Part of a small language model's weights: 8 layers, width 192.
Each number is 50 + 12 x the weight over its row's rms, rounded and kept within 0 to 99. Layers, rows and columns count from 0. The size before them is the row's rms in percent of the matrix's.

# k: layer 3 attention key, 192x192, rms 0.0651, rows 114-127, columns 0-95
# q: layer 3 attention query, 192x192, rms 0.0644, rows 115-127, columns 0-95
# v: layer 3 attention value, 192x192, rms 0.0602, rows 96-98, columns 0-95
# o: layer 3 attention output (transposed), 192x192, rms 0.0506, rows 96-98, columns 0-95
k114 095:65 44 49 54 71 44 38 32 54 29 60 61 33 35 53 42 63 30 71 37 61 57 54 50 52 38 58 44 64 33 51 63 68 61 59 68 37 57 37 64 50 37 52 48 78 47 56 48 58 57 53 51 45 45 54 53 69 44 61 50 54 43 38 43 50 33 51 52 62 53 46 38 49 62 47 42 37 72 66 75 68 77 61 57 51 36 50 24 38 61 61 48 40 44 53 47
q115 102:57 33 54 68 69 41 43 61 47 69 46 37 49 54 31 23 60 44 50 47 26 65 45 44 49 49 43 67 48 27 51 46 42 33 29 68 45 52 55 62 37 40 53 57 52 40 34 56 52 66 63 49 48 51 39 47 67 48 51 50 28 53 45 47 56 42 51 46 60 49 62 34 73 48 57 58 44 31 55 60 66 51 44 49 55 56 31 72 66 50 44 58 61 67 53 27
k115 108:64 47 48 29 44 59 74 64 40 66 60 50 72 57 58 43 57 59 39 72 40 33 48 47 52 56 40 64 43 43 48 40 46 52 57 61 52 41 42 42 65 46 46 50 34 44 50 63 53 29 54 47 50 50 52 53 55 54 53 70 56 39 66 56 59 52 64 47 23 30 37 55 50 49 55 65 46 32 50 38 73 46 41 52 40 44 71 71 64 49 54 47 49 44 61 40
q116 110:59 36 76 52 58 63 47 71 34 76 59 44 69 48 56 55 55 50 38 62 53 20 60 38 49 56 64 42 23 59 93 36 28 41 64 34 49 48 60 42 82 66 68 55 65 58 57 37 53 67 51 52 48 44 47 47 53 56 45 49 49 54 34 52 57 38 31 50 52 30 37 67 69 51 45 54 64 49 52 47 67 52 43 47 58 51 44 72 64 45 33 53 64 53 43 48
k116 103:47 48 61 60 37 52 47 47 43 47 48 31 80 46 32 45 44 64 64 52 53 52 67 69 42 50 56 58 35 51 58 52 37 40 60 50 49 50 51 48 33 48 44 52 57 67 56 58 36 42 49 66 45 61 50 39 56 51 41 49 37 41 43 65 55 37 51 46 50 68 60 30 51 58 58 58 66 47 41 51 34 35 70 65 72 64 67 62 64 30 57 26 32 39 38 45
q117 100:38 51 36 59 38 46 37 52 43 60 57 56 41 61 61 45 43 45 67 38 69 68 60 37 38 48 41 34 55 48 35 64 48 39 51 42 49 52 60 59 64 38 47 48 52 50 54 46 69 77 47 45 43 56 40 52 37 72 40 61 76 67 62 36 60 76 41 50 31 63 71 53 59 49 44 37 42 51 46 61 38 59 45 33 47 60 53 21 56 67 55 51 66 69 52 72
k117 106:67 35 61 39 48 57 39 43 49 53 47 74 45 51 72 36 61 42 49 58 41 59 56 46 52 58 54 56 59 37 43 47 44 49 54 53 34 55 54 80 68 48 50 57 65 51 35 60 39 63 28 75 60 28 53 53 61 58 68 48 57 44 46 53 59 60 41 45 45 43 42 66 59 42 44 53 49 53 40 36 60 78 54 26 49 43 46 48 48 33 71 73 29 44 30 64
q118 118:65 39 49 49 40 60 63 67 39 70 54 22 62 47 56 54 59 63 45 82 47 32 54 56 32 45 52 44 44 53 54 43 36 43 48 68 59 70 39 32 51 44 37 46 22 51 64 44 42 32 52 60 45 38 62 46 70 42 39 60 73 55 69 50 49 45 43 39 38 47 53 59 54 51 53 62 54 37 33 30 55 48 49 47 68 40 52 64 74 44 43 55 39 49 59 49
k118 092:34 42 35 69 47 50 43 60 64 59 61 24 72 44 37 71 42 62 50 56 50 52 54 40 40 47 47 51 13 68 60 41 37 52 29 74 66 36 15 48 37 36 62 36 32 48 39 38 37 35 63 51 40 57 50 55 59 58 39 38 57 58 66 51 37 46 57 33 37 61 62 43 41 62 69 51 67 54 45 37 49 31 62 59 53 56 39 53 47 65 35 44 52 54 65 52
q119 096:59 70 58 36 44 62 50 53 22 59 71 31 37 31 53 60 49 36 56 55 50 47 63 58 53 28 55 22 39 54 44 48 63 40 72 38 41 51 59 29 69 53 56 48 46 62 56 59 68 39 57 38 44 39 68 39 76 53 49 37 54 33 60 51 38 37 45 44 55 22 48 42 41 46 24 54 42 44 75 53 71 47 69 62 69 50 71 52 50 35 76 49 39 42 45 45
k119 120:55 46 39 51 29 59 47 21 55 34 53 42 29 48 64 53 44 56 64 33 40 90 58 37 48 39 62 49 42 39 39 62 52 62 51 65 56 45 27 50 47 58 41 65 62 32 53 48 34 81 28 58 25 40 73 40 41 40 43 46 53 62 31 42 63 42 65 42 50 70 68 44 43 51 51 37 58 66 26 57 29 52 79 51 60 60 47 45 46 54 56 43 41 59 57 40
q120 103:64 41 31 50 73 40 68 42 68 32 40 47 57 51 59 68 43 46 30 42 56 63 27 50 78 65 55 74 56 48 34 55 57 66 28 73 36 39 51 61 42 63 53 62 51 47 18 71 52 48 70 42 48 62 54 35 35 39 43 38 43 50 41 80 66 51 56 46 42 48 41 66 57 63 59 59 50 65 55 79 56 27 55 59 25 60 37 52 34 51 45 20 63 53 61 34
k120 105:54 68 40 54 64 44 45 43 61 31 42 67 61 51 56 57 24 75 39 42 68 54 43 48 50 53 52 53 49 53 50 56 53 33 46 41 62 69 61 52 33 50 39 43 66 52 56 35 43 51 52 36 43 54 37 46 27 42 51 41 43 51 43 46 60 64 42 66 84 63 36 39 49 63 45 50 43 47 53 63 30 59 48 68 40 59 37 26 28 69 35 52 46 39 53 54
q121 096:35 33 56 45 57 67 65 65 57 41 47 43 54 36 57 65 53 21 45 35 51 50 58 36 40 37 64 47 67 59 43 51 53 47 74 53 53 41 31 56 54 46 58 56 47 47 38 52 45 57 42 71 41 51 80 58 36 76 30 50 40 60 53 45 58 53 40 50 41 75 71 60 55 22 41 33 46 63 35 38 55 60 63 40 40 30 63 55 53 41 55 51 37 42 51 58
k121 095:60 61 49 35 68 35 38 58 48 52 42 62 63 42 24 47 63 44 38 53 55 30 55 46 54 57 41 57 73 48 35 51 51 31 51 61 34 42 52 50 40 40 75 69 45 50 53 65 56 51 61 66 59 22 40 42 84 66 41 53 39 37 57 61 32 45 50 54 56 46 17 57 42 43 71 38 39 55 77 78 73 55 30 59 58 31 58 38 63 51 63 50 56 15 62 54
q122 095:38 44 60 53 45 58 42 55 41 59 50 69 40 45 49 35 46 49 44 84 49 27 61 43 46 70 30 50 47 61 52 62 50 51 87 60 47 38 56 36 48 50 54 51 51 60 53 27 51 64 59 61 52 46 28 56 56 54 69 48 76 41 43 46 38 52 30 54 59 56 51 40 59 54 68 34 63 31 50 50 56 38 45 22 61 66 50 69 73 51 39 57 56 51 33 58
k122 102:46 20 56 65 50 65 48 49 40 32 43 53 41 39 52 17 39 45 60 68 40 59 59 67 41 47 51 47 43 58 57 55 39 57 61 44 64 38 65 74 48 32 38 55 49 27 62 65 66 52 48 70 53 54 46 43 27 52 38 43 46 47 58 49 51 35 40 41 23 46 61 41 40 61 36 58 59 57 39 47 38 45 56 19 68 40 58 80 39 52 66 77 35 40 42 58
q123 093:40 43 32 68 52 59 49 43 66 44 40 71 47 49 58 41 69 54 44 41 45 69 38 44 59 46 48 65 64 42 50 40 58 39 35 53 43 52 43 49 37 55 49 41 51 46 38 57 46 52 38 36 52 43 52 70 45 46 43 42 36 64 40 32 66 62 52 69 49 69 44 33 51 34 62 41 53 74 37 60 32 55 21 29 60 47 30 54 57 64 30 41 44 48 70 47
k123 096:54 45 59 48 63 58 33 62 48 73 44 73 31 71 52 58 53 41 46 44 51 21 60 70 66 68 49 59 63 38 58 44 47 44 47 31 57 62 82 46 54 43 45 52 36 82 28 50 40 37 52 37 65 38 47 57 65 66 65 64 56 41 53 49 37 58 44 77 54 28 37 78 64 35 50 44 36 53 62 42 50 56 19 45 51 47 54 53 48 32 62 51 56 58 31 79
q124 098:60 49 33 58 74 29 54 47 68 41 56 46 53 60 47 62 61 42 24 47 59 59 31 55 55 50 60 52 49 42 49 59 51 56 34 55 45 74 49 70 38 35 52 64 47 36 35 62 47 27 66 50 37 58 60 19 48 26 43 44 33 45 42 66 51 50 67 55 55 32 52 57 59 52 39 55 50 56 51 40 33 54 48 58 35 30 48 49 46 59 64 20 44 43 59 50
k124 100:62 54 50 48 45 35 30 46 72 38 42 39 57 62 24 75 33 58 53 52 63 49 36 57 51 46 25 59 27 31 52 53 63 53 49 51 58 41 51 48 48 54 42 47 44 46 67 60 44 50 68 43 27 49 31 61 30 53 56 54 42 58 33 46 23 55 36 53 76 59 47 39 67 67 57 46 56 56 60 81 37 47 60 57 51 63 51 31 40 49 48 42 56 38 50 62
q125 089:28 53 41 54 59 56 50 66 47 40 37 56 52 45 59 24 48 26 54 51 38 57 30 37 57 49 45 57 39 63 54 44 67 52 42 47 51 42 36 45 44 60 56 44 43 35 44 35 38 60 25 34 45 57 75 49 39 70 39 37 30 57 38 33 51 62 61 62 32 37 39 45 59 14 66 43 37 54 40 43 57 63 39 41 64 37 40 54 47 55 52 57 53 46 41 35
k125 092:64 59 65 31 60 49 67 56 48 78 75 48 42 58 50 67 52 58 40 50 41 15 42 53 62 60 53 45 50 25 32 61 44 56 62 47 43 46 72 40 62 58 50 52 52 69 31 40 45 37 46 42 69 30 60 59 59 61 56 59 53 34 44 61 31 48 59 86 43 20 26 67 41 29 54 49 30 38 90 49 62 34 18 59 48 41 45 64 49 41 47 49 40 55 61 39
q126 092:23 37 38 45 54 54 49 81 64 25 48 45 42 38 47 42 51 41 45 53 57 49 48 43 47 42 54 42 37 68 62 55 51 62 62 68 51 48 32 44 58 50 62 66 67 46 49 45 45 42 36 42 58 34 66 71 60 66 30 50 35 57 46 40 42 61 38 61 63 47 60 39 45 06 36 37 52 64 37 28 38 69 48 63 41 50 52 61 40 56 64 34 66 35 54 73
k126 090:59 55 44 50 71 34 62 64 52 40 79 48 51 51 37 43 42 35 48 45 39 00 44 80 57 47 46 41 68 58 47 74 55 47 62 60 43 50 51 39 47 48 60 52 72 59 34 49 69 46 56 53 66 42 64 43 56 61 52 47 56 48 51 46 36 45 68 47 64 36 32 48 69 37 52 58 30 50 55 55 77 53 41 59 26 34 61 46 57 56 46 51 61 43 58 30
q127 101:76 47 40 57 47 41 35 24 51 61 64 48 43 60 49 38 48 44 59 47 55 53 41 62 51 65 69 32 52 59 66 62 59 41 46 46 45 65 61 57 35 24 35 69 46 50 64 59 53 33 49 49 51 42 32 33 65 48 64 57 37 47 39 70 51 59 67 54 67 29 45 57 55 63 33 58 39 63 36 39 29 71 60 58 48 61 44 54 57 53 58 42 46 64 45 57
k127 106:49 28 60 42 29 70 33 49 73 55 56 64 48 53 47 50 55 49 56 68 29 38 63 73 57 51 47 52 15 12 58 42 56 41 59 50 58 40 32 46 66 62 30 55 44 70 49 61 49 69 39 53 40 49 64 50 48 39 40 74 41 68 61 52 50 52 20 43 44 57 48 39 65 54 46 57 64 62 29 86 43 43 59 54 64 63 39 49 49 31 53 51 49 48 56 66
v96 101:46 52 57 44 28 55 66 55 45 55 77 21 43 60 39 33 60 61 45 37 53 55 61 68 84 61 52 48 33 38 42 58 53 49 54 62 40 62 39 48 59 48 26 49 53 31 40 60 60 49 51 52 46 44 44 58 52 44 76 68 54 31 33 75 60 54 72 51 48 44 50 31 42 63 29 68 38 60 64 46 60 58 41 47 30 50 54 55 52 52 69 37 38 52 45 29
o96 109:21 78 44 59 50 34 53 57 68 48 95 52 52 44 55 67 46 41 43 61 27 60 27 41 36 58 46 43 57 55 44 53 11 45 33 56 48 67 39 40 40 48 36 55 51 31 63 39 39 37 61 48 50 50 68 38 54 49 41 49 54 53 62 55 51 53 60 48 34 46 58 49 61 57 61 43 46 43 47 68 33 38 42 48 46 45 36 42 43 39 49 38 29 54 54 56
v97 098:58 60 37 57 44 62 77 47 54 49 71 45 37 83 50 61 37 65 43 46 57 46 61 75 50 48 62 39 46 70 53 53 48 56 69 52 63 46 59 38 44 43 47 47 51 41 13 73 42 48 63 50 43 62 42 40 37 50 52 87 49 70 60 62 61 49 57 59 59 61 44 29 36 52 43 55 50 65 46 66 48 39 63 45 47 40 43 47 63 48 48 41 40 52 69 37
o97 097:32 56 61 67 38 29 60 41 72 48 62 49 58 34 62 64 46 67 39 48 34 66 31 14 51 71 30 44 56 58 28 69 41 44 40 52 43 50 28 56 37 45 38 48 41 44 74 41 53 35 51 36 39 64 53 49 62 56 42 31 47 38 54 48 46 46 47 27 43 52 62 64 64 52 46 20 45 38 58 58 34 54 37 66 48 51 54 32 33 60 49 56 39 40 62 60
v98 092:58 40 54 44 45 60 36 56 76 49 53 60 48 68 64 42 61 32 31 32 40 57 41 33 48 51 42 39 64 60 56 30 60 80 51 62 38 69 52 66 60 40 59 58 59 43 70 58 42 51 42 47 32 64 43 40 56 25 45 39 49 34 51 59 56 75 81 33 50 51 44 29 57 71 15 54 38 47 32 51 46 56 57 42 36 39 36 62 42 43 55 34 43 56 47 36
o98 089:41 69 44 46 59 34 59 46 57 49 74 49 49 59 35 63 66 46 49 63 48 65 31 56 25 55 32 56 38 30 48 69 16 60 35 34 35 43 47 58 29 51 60 50 51 32 52 54 49 29 52 38 49 44 60 26 57 54 48 54 26 63 42 67 50 69 53 50 40 44 49 53 51 66 52 64 29 39 56 44 41 60 43 43 44 55 41 50 39 29 44 49 45 56 54 54